config.toml
n_kv_head = 6
init_std_up = 0.0361
beta1 = 0.9
Each number is 500 + 25 x the weight over its row's rms, rounded and kept within 0 to 999. Layers, rows and columns count from 0. Numbers have three digits each. The size before them is the row's rms in percent of the matrix's.

# layer 2 attention output, 192x192, rms 0.0775, rows 0-191, columns 0-63
091:500531466539470469489524500485484528461569515489510504516541513526517532466496493523485493500487563573521472489475441512488454553477490466503518461479515515506479438515487528529470492501514458
029:487527496541531481496526494516509464508483490481519509486532486512479474525496510471490494491507502531526477471476537521510508522506504508516480496487515481514514503499516509483480491481473500
111:496488472488513499489528499521487541511475546527499476528481510524511520500498488520493513481458485481501510495508456522472461507480482483551480492512517499481487481435515483542487465533508537
109:503505466562490547481547539505482487461537507468513512504535503498530508515518534510485476481456512460535505496468472483491495515488525508552506501489520507491476454458453527481497476477467520
086:502483477479565563505465515500500498512481485462524479512510497501520457497492491478533503510465491522431544492483482532520514538508486488518504481531458536585530462547456552494498456547543469
093:537511481456494471505489442490514474527499471472481525420492513472469472509527499503490544479535510517567464463465500530479484540531499457492491541532479482495448454479438448484494508492526448
087:496513483523505496492504487452520520545505496492523492508478504506501492500500485482501461513466491473482496514538477499538486478458490526535545500527505497444481475522496480472496520498449538
122:529490437506523493499533485451533534489470524534507489553498486520479512519523451478510452477466481480508526476479513529516440481513519500472471489482508511506483548486503526548481465494485477
099:491499498514493504502497521507484510482516513493515470518496534503478504492501511500510525459465592508529468492461464520471494580475523544518543442438541493472515512424467507469488468449487494
103:514558477474533504495508497516500521490491497471498518473525529521492480520485526532489514504505468514536529542486536491493500488448557525538538552531561503504485461465466501468442467472447516
094:502490533535486528508484525512468497473516487504482461533510490510497513472483517491469489521518525496463571488470527523512544459496562497467459526469553477486485530537434489496521481469511478
121:518470511544451507509491502491515515483476451490490471540499485495514495482494526478476459514536502494469549478522518530536447511446485523520516509534534539507491460562473523442471466524497451
093:510508506514463526509525498508464522514500509478492493475478493459541488476492522538472509510513507500483491558533441473521488467438486501521562522529521480474516490533519480428490508489449547
084:513472505564495515546512556457479478447527497493462489551513440466497469462531478439474520524524508454454472494524504524543495481507485557508511498506486550458516564503529519463519525516455527
141:477515545493498477469473566505514479478504510466525526459515562536490499505501573527495502477517463486457521504513506510501485497521472590513555491522480556509507508517506521484549479508488532
088:490434515490520468523531477458534446452449492480513492468531503536463469548513486470543461486525545486512479448488471485493514526507511522484495505499486487479502467577461501469544523497513469
095:470485535479500520509515488490505500502506522483499537461491499480515502504501482499516494490489519453523426437509493512481476590493449501469510526500471519418516508513466442435504512503481492
084:498485519488518516513520486500481519513441510515481492497483464496530491523515482490488497523516533532498522478483540519546483524484532513523526453485533524528516482496482530479468469480480497
084:504462519498537521480499507516477497514518513474508481469469487492481496478481517477524535488494488475510503488510482508513514494503518482490498554525524449426511563479540531508463558484407565
095:508485480474537538518486527529487532522492530507491486520543467480505466523496449507511530520513492485475481504516478472487519519502467471519476499527484516494521475502510485471525517529509536
103:512467535483492499511494504489508474495473495498465501501493443481486467496537474459494514520539503504480480559564500469513537421504457493473504477474504533536503541568564494481574564509514476
094:477497481520538510474521495528503579509500551492516474525487544538489492494475488502506496456476517555549520535458463509499513487512515512483527498463526480490512529471527510498502531451456533
095:507467510503463474526519469454522502478471466519483473533539478507502526516484482482500478514526532486506477505527505454518470487461470487509540473440508517521507531503531468512520480463522493
071:471474542445507498507505485522486465503446484521477492496490506511514513514484514524525523514481506503505501512521499482514523461504513499509492510504489486485486521510506497504494515476488487
110:447456526486488532510481500544478468527495501508456514507501497490517520486457525525466547523510440459492546516545526471461493472488489553506520528500513502490515495527499459522547485480493510
084:478506527499522537508468470506503526551503506490504508504484478480538464453486489519487546525527448496498483493505513477398539509492502472447490604532500480481550478510510448516489488535472502
090:472450500506456487517550493511490479475483487482475469503571506530497508511477519505483484509497535479464547487506519509499482497502496493488489502438555513511480544537483491479539473453474458
097:523524469506498521511494505508489528509553514470524549483507472477518478473460491486511515517528490423444434458523568475464477512536461512496549500507459520520531496488539559506534481519464512
106:492481471506511502475569463495515451548473518467479494450503485517512455497514460487492476531491510482493467475506498439505514545532463498519531477501455469500531500497513493474561522467513526
109:480533535508465494477494500515470507527528519520498496521472536487536545505509518508477504501477523475495432471549500463533473521496477513526553473537487530464511476512519503470535527503490530
133:472457524467525487514474506504502482507481519527478517521515500509463515515499479517518531494516441503482473510519460483431579490548474449515447554564444498493513437478508494541516516569539534
120:519504467500502506488516492477546512529468493537499501535479462522532478460531457480500472523482533482480489464488490498491498538542476488459465467452486518494565554511527505504540498510506500
106:526576472516492505490461487470474536543529473498474494514506480512517499460486488523454510560504460471536504449499514475498505486561495485423465530491469438475501530555501476523512562475529488
100:530505501467513488536472518469456486496497481496503521464525493468491504538483520514493507503539492498482499492512524530502475506494479486496501488507477528529503504475491517506467468526538482
087:495450500510551502498494475505490477527490518507492511484511488496461486555476492468521486502511462510518472477520488479505511537529467515470540513552461494477530473543549502465490547504438552
092:473470487512472490456527521489534501501540514509505513497541525537514541506529488505506458462432450492522511483508510525483483522510496462456491561540492503486520472524515476484439513529446519
100:489488511475521458502514484485508475511462514523486487495475513526480520516503499515484513490503536485537523500495515471490499479473527540536545488420529442514487528448497468534499508405513490
100:494505495483514476471483496500519468497495504518536515474503524532497537520489508517525481479495554513463532523514498477562545464469515478542489459507535487503504503519483548429537499499501501
096:515500516501494508543522539484465516457497513475508459515489502512520499519505528482476464500506503472458517482488491531485473517528504528459450486481478530518512514513514557541496481536523489
075:455464477512507518452519508536516504542532551536506497532509514554532543489488509499460470492435447428465486489558534441468489478501493498492515511520475528515541456525537523534516482531456542
111:506508459520484519480483528493508511497542481488510496492504518518473485472541501495493494485452513478443517459474499496492512517513485495500495519513463494485545498519498547503511479530493507
115:518525465512515518493496522499495530501481506482505504496493529491504470494499521547512508477508491528493535543490449527541447475453511497536536492531529491483492484479533537481442471492439514
111:537507465469520525537514522502492494460503486498497478482553502488481485545516471495535527504487501518527475532482507478502509475513500501546541509521487520546433502483496514471515494477478491
103:521522486506508505511532488499487479502504520507510496479484514504482510528512511508470471487485496531512508534445476507458529505515521474543466513494474465554456484478471493539516464499538491
093:475491500491457515465502487534512505517490523569494474543496512543547562497504487551503480509447456542516531541504484528498521483539469435523505521499486486545504518415533487560480533503498551
127:498506499503543535458488468488538501527486484478539506488491543507475489506513512494535499448458472584542557527492498502557496450475515480522512514546500440538418490561479461500468520482536452
096:525555500517499498497469477497478527532534504520514538500466498474509540494492503504467511505503481507552477473510560507541471529545466443518478464491494584525513480439484530502469482523541515
073:552456490496480537528559482481478494528479504506457447491489471476506511514506483469481494509470501466508469492517494475476513510521509507464506509487467485459550530480535517541499500481471528
096:521540483452527490498478489503496540531489491536487514513493527496494539533499475506512499476506497464466516473513544485512489486548470546454502456472471517522550539519550564521545529506500506
081:492488501504462492528500528497512484461470498524478513540521512487494519486489497557483516509510461508492521505553479459546465429475494467442520529529470465504466564550547494517473520500482460
105:497527498503533537512489514493514532532502499517505514494470514478497481484524472508512518500475498506526523454492515487479543527519529517460467540484503455459542485503448440499503516473528501
102:496529515497519527497449554478512499492546489516502527502495510496482509478528510499505517501484470495506467482493467532495482474558506494473469511500450479458509581467546505569507521516482525
079:497480479479504528496515475507481520522497519512488474502532486508482498533489472486493502513471533513483511502490487486481517465490528469471461506443530454527528547515558487529498513508497482
060:501491518491466528507480469514526509526513480531470486560480468490481541470460485476484512514513482524489533525502457486456533494534457479488484497468508486544529491537523458493545517504533536
100:520485499477486493520504507526431509499492503472481469483499487477520462522492516509478501538536513430516441502565476435430531541471480504462490501480481539444562435507494431468520508526505519
084:485468475520512525487527467511527542532483536491492520528518492496464497486493496466456492477497481497544530501483497488508517534481511497485478532525504517422496462531460494444454491522439501
084:454503536552460533450478489539533505539548535521505518538478517525475566435459533507429479489500515510518515481507500456498493518462505477498511503493487490488468462564466455480486499480528432
080:549507461496491540506532438519513535526483476499490450504505493518489493516504465471498500482481521535492559520466483530513541516538498511487447466437529535545504506544460523474552500477529456
088:523485504506452473502537495452494488467493495521464486512514482472528519515530479511525470510493513531457520550526425488523495487491475510508521442471483498515521541536562482564510528505525505
089:515530469504506455537556503451479496476484513508472514491527493491530474553542485510491471507506525511558476455476518503515448545488525516510504479493496510485486451478448486489469490469517461
095:487491496468495517513480496513516506510483481488498531486531508465482488500481477526507517486514453472527475473508502501443509551539456447476449541529440470458473492499494414535498507525545491
091:483536480478482501518500481533496518534542496488505530469479499475516486465487482511513513485503510472495471544533472482467566516503472448490450488465486490496511497517524439477520551521508533
080:488488548458521513515529505500478481475499551468495491474503487488480467543517518476482513505499503537524520507461453555517467519477535539489531463509502523491463486485458484526456434519486493
103:522512483481529481530503499507459505549476495484509486455465471469513441513485501485522537521517531553453522520472460522542493503474507536563581448518518502509522485481510573492490507493475550
080:467469518569459482477470473515516448515512450484484538496515466479475487429476531494468527521552495491520491504530496465503509457465524554537544537559486487470463448529464493476519519502469472
099:496487509499466509508535517497493519499528509528459479545521493514533549487502500509466496505465496472453463510528546467477537498482486541511526510504478526517532485550528486482537513514472505
106:508536487500487483498501558484490513480531534528472534506494512498495517494527489525481520488506513453467493496525466489459492547497467492517516476483495500452562465437507477519498491511510564
112:506493513483492470491511540491518437478493494503521456482500494535510499498535502488518488488485577536478500520451480513469516499479520503532529434432512453559497511481491485570528440464543472
112:503452516444526537514481478524443506539495494476487443502515444474513454499490474472509525552501521506469487507523517479514543498531504494478510471489519502478518512539538521502524525487472493
095:529524510525492481508489506471493490485509479461552492481464506505501483485498531515493452490550502472467515484552503435481517512461464508508504499486502489474534467517493478462517492500553482
095:482518503480479511502524491517496510507503536512473500514470502493510504508511497492478515507482566501483520526448489522505522513452555522619498442467555508545464523448447529463493440469496507
063:530523520507496437496497537460517512488490489507498487486506491517508502488537492535488459502548462533487505500483508547521566544597485437499425505517458549518529495461489489491475537531529557
111:513530491493491532500484514483491501499538475492504511488551491479507479509517483493513499509478499504548461487502488459473524569520456445497494524505467515511524424523491479470509531510507511
105:534507436509491479489518467477521501513503494467521502472491468496521449497524466453512465523495496495464459508550486478550503498483487513509538468550445519451533512515520524480491496532489498
076:485505491468501540487507509516446521521554524498509492490498529507500529501493502506493513479431523404472461473513495423453517499497470529556477508456497443474544537479527510488575515464483542
078:480473490494468451498592516516485499405510543494519471519538533549498547516495502531523458460479506507540464517493475466486520532495526518490503501509480466499514515514525448459474501472467481
076:463477479502528475495495483511485463503508525536464501525559480523491558519453478508476491551507468493509542519524545494556541486540503485545492483491507506533478533477517517493512538494467541
100:480520475476496485516469460559499535527527457499514526498517474470481476468444479513529523517528472545492546557512502465516529462499470479515509515516510465518480495512514495490531525480508519
092:481510527502524497469502556493494486488509550512494501514490554530460520538530511495487501483463545494465472488488480553531480514459506535553579471534492519496489522483481511466497479514472551
084:481505472487511566522503516561488520495509500528477508527497517500507513520469470504512488533464501495513512473479485489496512476514508473465461533497484427534521534528506492505517500452490504
061:483500513502494535539434476562486532522529443507475496534470470454508500438425506468505551535537499477513477495481500473473505532533495496487463508461478502492522515495513529513515503483508479
097:486484528463519506499506544478545471459461539533494533511517537500442515544534474495521495464485503481534484439479538514514454529492527515476499500505504508463499518492458456454464452480499460
131:421491570505475488456471479544542469525513500524506538507512536527493552469477540529485504484511484496478498461489554555500498482533506523496515523543478515502470520496460479493508477512500468
090:494532517525498511441490470512475554516538540470531492485483552528544541491471553514501502481478504470484472451493544473492527554491513507549501525545477499486516435506475539461488477507502501
131:497516492500505459501494494495542486456501478466530537451542483504471445482500484502537463496551522545484494524492458515504533483511523491482485494513471489509468505477472496526482531518569480
138:532503493475524516535472498481481505489506480491507496470493490462502457510512484477545519508501483509516472557527431481448566473523478476454499534506474452461527495498545458537531576514477546
090:495494508495494500508504488508541518510484500484495498498487501486482455489509480477518493488500538519576451501462506545489517510517536516490498514514491486487427526457457481469477524486506475
086:509500516452547466505530522472528514480505542508532492481491519534470495548531460480534484483479485480477470418453540543509502538565502470498489488509488485512487560523498476521511492488497483
108:504520495488479465513489510486475479511498484506480541459502492456511486502537511528468523496514514535492528543509485500562489461433504521537534489500528528536492466538506509459469534503476507
100:506473474515525515499493469516528500507462482485502479506529474535498473484486499495511511506543446538563536502515549501490479533498475512546515531531491560549489407429460482492448479519563490
122:523502498507535495502484462468493488519488503517517490506465498506495515533488516468496490516509484542510538474472515548580461496512537507530527473526495503501492514470497559569440502511512535
091:456502511445516502492485506542508494557466503508479526475472548492478500499480508524486556477494490511504546504504496494521475516500471522506511460465504510512494469541502500513537501497524497
115:522466517473525527503476480511457504522471505515490435518515495499503524521470505522492543524504480496489487516526494529506533464496490479544479506535488541511443467516474508479498500550504462
084:483511530519476500478481484550469533506541512503516486521494516505559532459443537529491527490513478518444523535508482509493532485486484464521514559539524523511483452559488482459513506532451538
097:509506489483545493494512483443519487542465532505502512459479474506493463520535459480498473518508496537534503503489465484495515495502501452491491506489496457486502485486496470532484528488518516
125:486479521492514510450473480463538466552482498520484499499456499518496505460534492484485489508467493528493535480483557524538513466540491501488514515487513474559532548515520522506529568472490534
123:481507512541467507492555545503488503457530527479516479512520531537514511510507518513469474487477545473479486479503446442424520540490490540477528466450494476483561468500500502540555495492522524
115:483480504465504499507469541511505475475519500471509539456511497473478471489507507491507507499520465503474492493538502502475514534504443492490507523526495513490562447518536486488495543549464553
076:497490505504457502526500486511495465489512482500467485497532495468512509507487513501492513512509478492510555495475516515523500462483542531447439551504510511477472522567485474470454500470478478
099:463513503550475464475485511504499487495507498503486535524529476519488494460508518514436492520531495479522520480484517489486476528512513567470479452456503495491524501504479501538520488474565469
121:548480475467498515504531503482499504499457465481465491471500463461490424528549494456514490498513535506467548496498482503517497520459527529460493481487554492459560462540502513474475509518474510
109:498479524497477494533502489511505480475489477505478492515494486481534503490490490487530506496538524496509463497496496506488474499499489485491498476468490483539471509498489445489521489463537442
099:499493500458476482477532510513529464475468519518502507464513550510524497539531504507544469483476481458503526502539466455542478481497487476487461497494504516446508507539512499479492516500488511
151:489497513505458475511529525488512466452510516538490533509527510498495535537537502490498475475485469430474444457506574519533400504519474524498501462499458576503500570505551550507505450510483471
095:536510464472544468503519518489501513505487516473532462468468500537516464505506497493523476471486563548451578531459470494500499476459549552566548448436558483556499505464496536545505471466508491
070:498510511427473417494520473475477495538493478515481513481471504505522509496510501518487512517509511503519556510513472518496514480499510519507474483434562521519522536461481497515506505465506526
087:500498526544489471482487509526538478449483483484504502505490509528489498480489548515492499491555525514533479497451436528415532530465549481473476553507506420483495453466445445522449483515512506
103:524522471544479507506491491490511522470544481486503496521506491509517504480481504490495474502501541541498504477455533530524540510528547491480475490491494506524478491461428551497481484497527443
127:537541472499515507496470477481492549524512500522509512519463472481540492490508471477518489520510527505487501502479512521518523498499504497500495489488506524531519508509486526459502489504498503
092:502491507493461453512468470509502479513533486539506490506480463483516542491471486475517480521517479527561520490514505507563445499504495446463480486487509486489486501480521478516442541477528498
126:489504512494493504531495505501496503484510513548491540534505492482497535511505481527479503504519483508511464500474512534458521485570503441493462497486468507545461534431510502579513484520516514
092:488504522498508533504461515532491486508559477464533502479475517484464486475471517491493519491481528474500517527519478451469504484493473536500525492439509482492511529492523493539557515440490511
106:482490508505465485444537534496539431484485519527501479493532538566513554511535525547482462493447437486507497485483528519501471491558480489502473539548476517520457477519515525511510507511491502
084:494549498525521506495486501487473534502582521500550554471496502490486517499493489506498483475493543513522490456484456509501500547478517514508508512516477481463506447476445472492456545510521521
091:508513500529510507497472457492487489496530454485523496499481478487501491475469515465506443538544531527501454483464507510542505493473544439490476517506488503517483489554483531467471504513498489
107:501474507499511478484496507491522508488495495502517470539506493543525517492496489481531470499499469526449524521575470498519508451516419490472524491540477510495510521555569483505539573551517503
122:500504465489458486530536472539451488527484480511444517492497478437495488530499490529477511526507493480535472549528479480452516494472513476508441518506510509456500443409509485530468505522500523
094:503487510493436480564520512533505478432495438491471485498513493502515520496471501498533507498534493485525480501491496501475493528542492449503408484482501501474462496484479489508522471504532443
098:500477523508480516504502508493521465504440489539446498541496448497550503510524492479487500553534466512496528504482533534530464477488520526477511516523513523543495493503505517497460475515495494
136:491496484508518558510485475526468541533523507477502488530504477491515488469466496501472529528486484489438489520525485536477547525550461454510439494508498576511500488481497501484522503566522519
123:534508464488540480511474464479471531514489465477496508470515465460496453525501484496513492529548522529487536503526485498578474495439519499476498480500535535486526490535495515458435520515530473
075:499524475499470440494542494503502476492492509513496526477526486499522503511499485506513482502508495469507488533480519508506443503506503455536482442466514501562477564437574537525476472494490528
083:528538495519497498516488517475474524466519505509520485533521498496540516515498509538499472524496491518507462536509578527539507499513533473506461501516495563495466501469495524485457489501558460
115:474524501488545451465450476497533498524503468498523528479465521514472480481491517518535487492513543532490514499464531492528465480481526532471507479448534434530531560512524507527489512440540458
139:489497499498490503477498495494499480489509488489501476505534496536512511478483520512499500513496498521460530502502478503455544483485487500487509526511498462516522455510482479537515503543523503
104:502524498503481478484516485500504490506471479489508485466498531520484471510474545529496507509519454517549535517493531497493520520517510503492484520493520486523516475492485457509488491496515538
082:461512523482513493533459526520518484457490489510514512539523521511498521499502505520514533503488519519543464534481535494506491514536493486495474469468504536507504517488519514457508463466490475
073:471550504520467488513440471510490511536512462526507557507486466458536521481467499550501513533528533487517487491506505464527435483505493538507535421466495474522484532493545537522534485456521477
075:461485518457452505485508508532482475512523510519501543477515511484501522495514505526509510501496505444517500469518550477465509524502493426464470533462546519475546485521507471459520492501433504
114:533473464471464541510521480500500529508469500518458453531542511530511525512490488509488484513481464512508525511511467532497542500540504471459448519538492520451511501499473484509487520551503501
096:506459510464516525533510527478535491469476523519469480496516512502472513531535480493509492459478469555527497530478477538467533519513484449514502531524470485563473470486507439504455532540509506
095:479448493506520501468506463491550484509508511491510527490504493532451504479510476462506470446506467489448499537537522445469556472519457493542531533511477516538520469549505494511573506497516519
114:505506480521515456494484480497538493511506483529524542490459486482482498494505478473531471486521515497507539464461538514474469552471509546498530505456534479570539511516481518492480460456496483
092:538484528523493476500527496468502467498466512515481464489449483489501510511543506472496520498518502514516506456464488516482503497520504423520437516496472434501471513440458434556476496524600505
090:508502496449494501517499484497489508509489485527488538435497500456483484559549476505526472502506516479502500470480514525518478513492526507458473501480514488451548545516518532476454475498454507
085:514501506491467465499510494516485524480472524525473447547518530541515552515484532544468504498535489501491461498483518555475472530496511464474483522533475526511490476482495476490454459536493470
089:460494493474473512505505524559507515497495489515484529527500500463494491472507484528504516505467518452545437533531528434499498506479469479515476483433525529513501514517535504442535490443463474
105:498519506506501500491499506506490531487514508514503473539515523529498519494505510516483486508497492500512466439411544544464497503523582504447469543526495418500489519484492498550458483479480493
084:492526542509522469467450517484506514507532507516516499502491471522527516469488522527510484504527503513465539503509516460498499499449494528516488476477514478533522490497508498534500495500579502
093:482514494498489480484515525508494497520472513531467540516480491495503487505537490511468506506488485463518476524534496495535455504468486537534553477519498537491499514497537507464484499518447533
084:533520451533528487509568525488452527466516535477507467513542485532504487494507495509477522479495556514490472522477452490483502449452537495544477502496506467490435524456463486541493485502583446
094:527477468529476498510527471506510499472516493483508472482518529511449499561498521439505475470486471471527472547533498466502494489498459516556538507531513503467465466501526517481541517512469529
083:456537536535489497504485511498484502535530499491502561493462498489498503453484527532454531513505495495539480450475538535520434547537516498499483447458490559512490525445487520543458470495546473
118:496518505544502502481517508493507506512508534488508496504470511518513495498505502496474471503487528535498503496486508519500495538517516526514530438461496532536517499448493528548495471470540502
076:481521517509520547441476527531499506546478485454511505474501501511541453432485556553496520515509514476523480510500524504468489515461528504532532526508517478542489474469467511491497468471451476
103:496519502474559455459539457464545491490499553472559503469514556571446508527517498482517472441469475503448494490500545525526517468511503531540505500566459519538463517518489553513506483546503474
106:483448520483518482543531478495497490496476489498489498486484488451510487511503488478526538461505481504495478479500569530492508533504490483539509506540472529547487442504462460462477465537521479
098:497529498448546465546490464502477501529474491528477533485479482465493501543486476532518537524544542491491511517494498468523502448463531525502494481474545515498492513501464498450526466458520481
111:468494526545469506466476499505558520515513485504522532518472502497500470453529470467515496468502485531491527502490482532506533504525474460480482512499518519512568478494492470463516524512505539
090:490492495481505542506493504532477508482526500489482477528514518482489516505466524476500522493473531490539521520514476450540484511456523539487530495473530466410507538520535504475480524424408506
099:508482466513493496544525489502468479498516508522480515490514473462491527539471475501504502505495528416518458523531479426453500515461509524493524498498516489417460446528483503458539483484455486
105:523501472486549540510512464485502527556492511512497480475472468510515500525479483475501463512482476518449561524500505506490569444544494459514494503486513526533522479503519527550531524528503558
097:513527527496496464521462539517495481465536481496529524484480529488480498484505534476512537468542518478443404453469508560473526542553500484469448496541457518467500536468501505505504487575538492
089:503458487482493480518543523476499481425516503502499473507577494517484519526517475488526474488480524552513559528494449506507515513482511495483509478471537475490522498493515496520470516508479536
089:455460522530469495504510475518497469481514485509472498538507495493480544473483513470484499499508493517508478523461487534462505493507529482516476534528509505493445539439455460485508431495507470
099:512516475495457482495540486491473539507461510492467518496514512491524500494515496574456496491510486444480440449531537443517472543517456461525505501540456546474554453497523518443507486533503517
115:478489514503479502455508475508545466510505492496501514491495500526483510483518501483511479484482519466451467502511529497511571485560466484467488511495485494467531539533537531476572563520471523
081:508501518498517530461478495502465517499508545495527495507467549513500533503471551518483524495481497485546455481528524464471510528457487448470505570508515480487552428495512469473451536502496496
106:515478514541526519477538502476522512513473542486504455524505466543510465514523491449481462498506568501461494484455465519488498517522520504463465440441513491520548552502545543530489531509550495
089:515497545518442445469558491487498488434481497474499433509492534549525515474510534525499530458507535523499490490503476464453510544479490500521527509485493472535527446476458467495510478489535502
069:491536506487553479460481489488516524507506508479572499462492513525474470506496503520539443493498506518460537540490502506510455510484472519534512460474541499523502534541521528523534456499522486
107:495463506513475495544490520494524501435481465474501521501502512469497473476513493484545523456521497487527489528488483523460465486489513442471470530477550504489455494489497464506480473497469474
097:482499503545495528508491547498480494512517473484481500516526471450500456497508496488490523541480431542546483533533494506514491488508460493492560529555488534493505465479552461491466560510446587
086:489537534481477531479472557528481471504547495483540532461491526461513497476526531538522558476455492498512457512516444507477482501477467482514503511522507477483495486502533476503505520531455527
067:492542534524477454529480541520479462428520499491524524476524528479522500520485533554529523516545492494494506524506505479485529470507531522513531536528481537530481452503476538488501470503494498
110:491468508490482466509502490512509494470498489510500514487468507465509495495503486500543520478506451517545490532503462486467502497493495448459491527514510493515534453476538460510460509530478569
101:525467505497501488494548500492479507464526546529495435559499497531482573512490482471493501494463496494527457523519494455492508476469471480553529504506481484523460495495521505489519497476472489
076:549461465537513530511573543475494523457464554512479450539484492525508514544523518455493463455476521498507536482509505441480478509462503474458488494466523451500527493548516457490508441468523459
150:534501523511502498552467501473488496505487482515496466528488461491515508513483501480486515545535493454523496514538467489490465454459500548491505473466515505457430520521469422516530497477537476
089:483510526488511489523502546517496461496486514490526514462443532468474476527504511501510511503489447495503483506520568500519478498485480512560517473549468508530465506472518503512478433520540473
101:534551497477514504515488507508430526556504491493474498488470496448512481518503508494466569523502474457547433458505550541524451525507500509507515515529460562495464518451475483472475494503479505
113:525516516537482511506514548470439501474497539518479459546490457492567515499524511519467495560484523493508496511514477534479488470467517514517551505499504475500455516428489486551484496496503509
090:483482489538460538497497512533527499471506476524496506558486511500504548473467515503502489493466546507483493523497473517542480483461509498496481472496515485478477484529505522487493524506516454
090:500535490552503503484508507475552498500527507508534501529449519493484507460510495458512484490472469526499493469493459519512493515521460515501532508535471447514468521516489453529514540512533489
094:494478475477519527499484474500542454549502462499494505481509490502462501488501472450499513520464538468495510452518444485487474462468490516433493508471503426459478537556478441523539535510556457
120:507524438507513531493518512535494558502521498499534500509514521489502494527486480504548464483460526452531476508503509472486466544493529529460487483473507537465542513507524548467482467484437496
107:498564510501526476473456508488473510498550510480521514481490510506494504493489531503489506517506496487562479509524504477539448460483496565488546489502491494464466536529544536497509533461439495
119:521520539499497495491513542476504483505475496475498470484483482497516437489545513493485533512510521524477543506487483546458509491461510487482518496450563488536523520464512471530483466497508507
095:516493497523531516482499474491485508523510507481492481498502482482479480503470514466490493511519506509450550506486516520558520462473539546565560504559508519506456481522446569456506479499484496
102:463460525528508525493473491514535465529486487494494494530476499476512507490487505474499508530482461537514499526501509571554526446556478443494480540554503525495442537538523504472505577514442523
095:529482503463531506526491448512513503477482458466510507468494498485449488507465501461528525491532502534495565515494517562575521449499523458488466513506545517511507530521496558481472549533452511
088:526493502492494509530474483497503521506481469500498509491486500493481472509501504485493498487534523511433518530509502562511559464508534522474441473507505565505488508552458542481509502565540438
077:501501474518545479532460482462501505453487477495550523494475498482481497484476489519538501488520486470504473457512494468502499500532505489503510506557454499478450481550472533504557488523485463
076:506472484508523498496489495489534463483485529487485513489485505545485492463505520458485548478512438487467505512469504501475525439527498510489450590579454446481470521537478539535510475535533462
116:485518495552493528479465503527495549494528506507490476570494526537490535464460529503448521517489476534525547491474489530478494528515523505491496508508507491496521489459485492553463466509529501
134:536518481490505474509494503480480528504472488525493482507495499495511502520500481522506503522507486504524522452501477503515457512519495510415478469477467488468522518551507512569495533509523478
110:501509499502486497489478505519476512512513513513490496506486480488522512500481504482502516535521524455451471521525557472514515449442532545559544501517504503481456506495499561501524463485461505
118:491525493522503531486463513517491538526533473463536538493481521491498486457467512535490497496505493482516497512508469504469488486503510507433447510490503505457486527488511508554474497513541474
138:473530530540517478476466501498506478469514487466534520501520513521503490464473543529497514515520486570517517496461523523532508461526554512519532508530498455504446521463474498572482515482540497
128:501525499467527482507464487518518525492501460469549512477472539519521491493469532502548507460510496544478592570481450524497514482466500538519498521477584485521526499500506485473486506503476523
110:502488528472481485544495477483499478537455491539459511491491500452490511531511473532503558496506487512537518523492555532524478485483522495560456488504521510527433499443466524497463445475521445
065:484467517507492473506481495517517500518499482479489527496459497434463474474496508468500559466513517446486488471520567481463524509503507534500534530505478466507515532470487475505553480501478498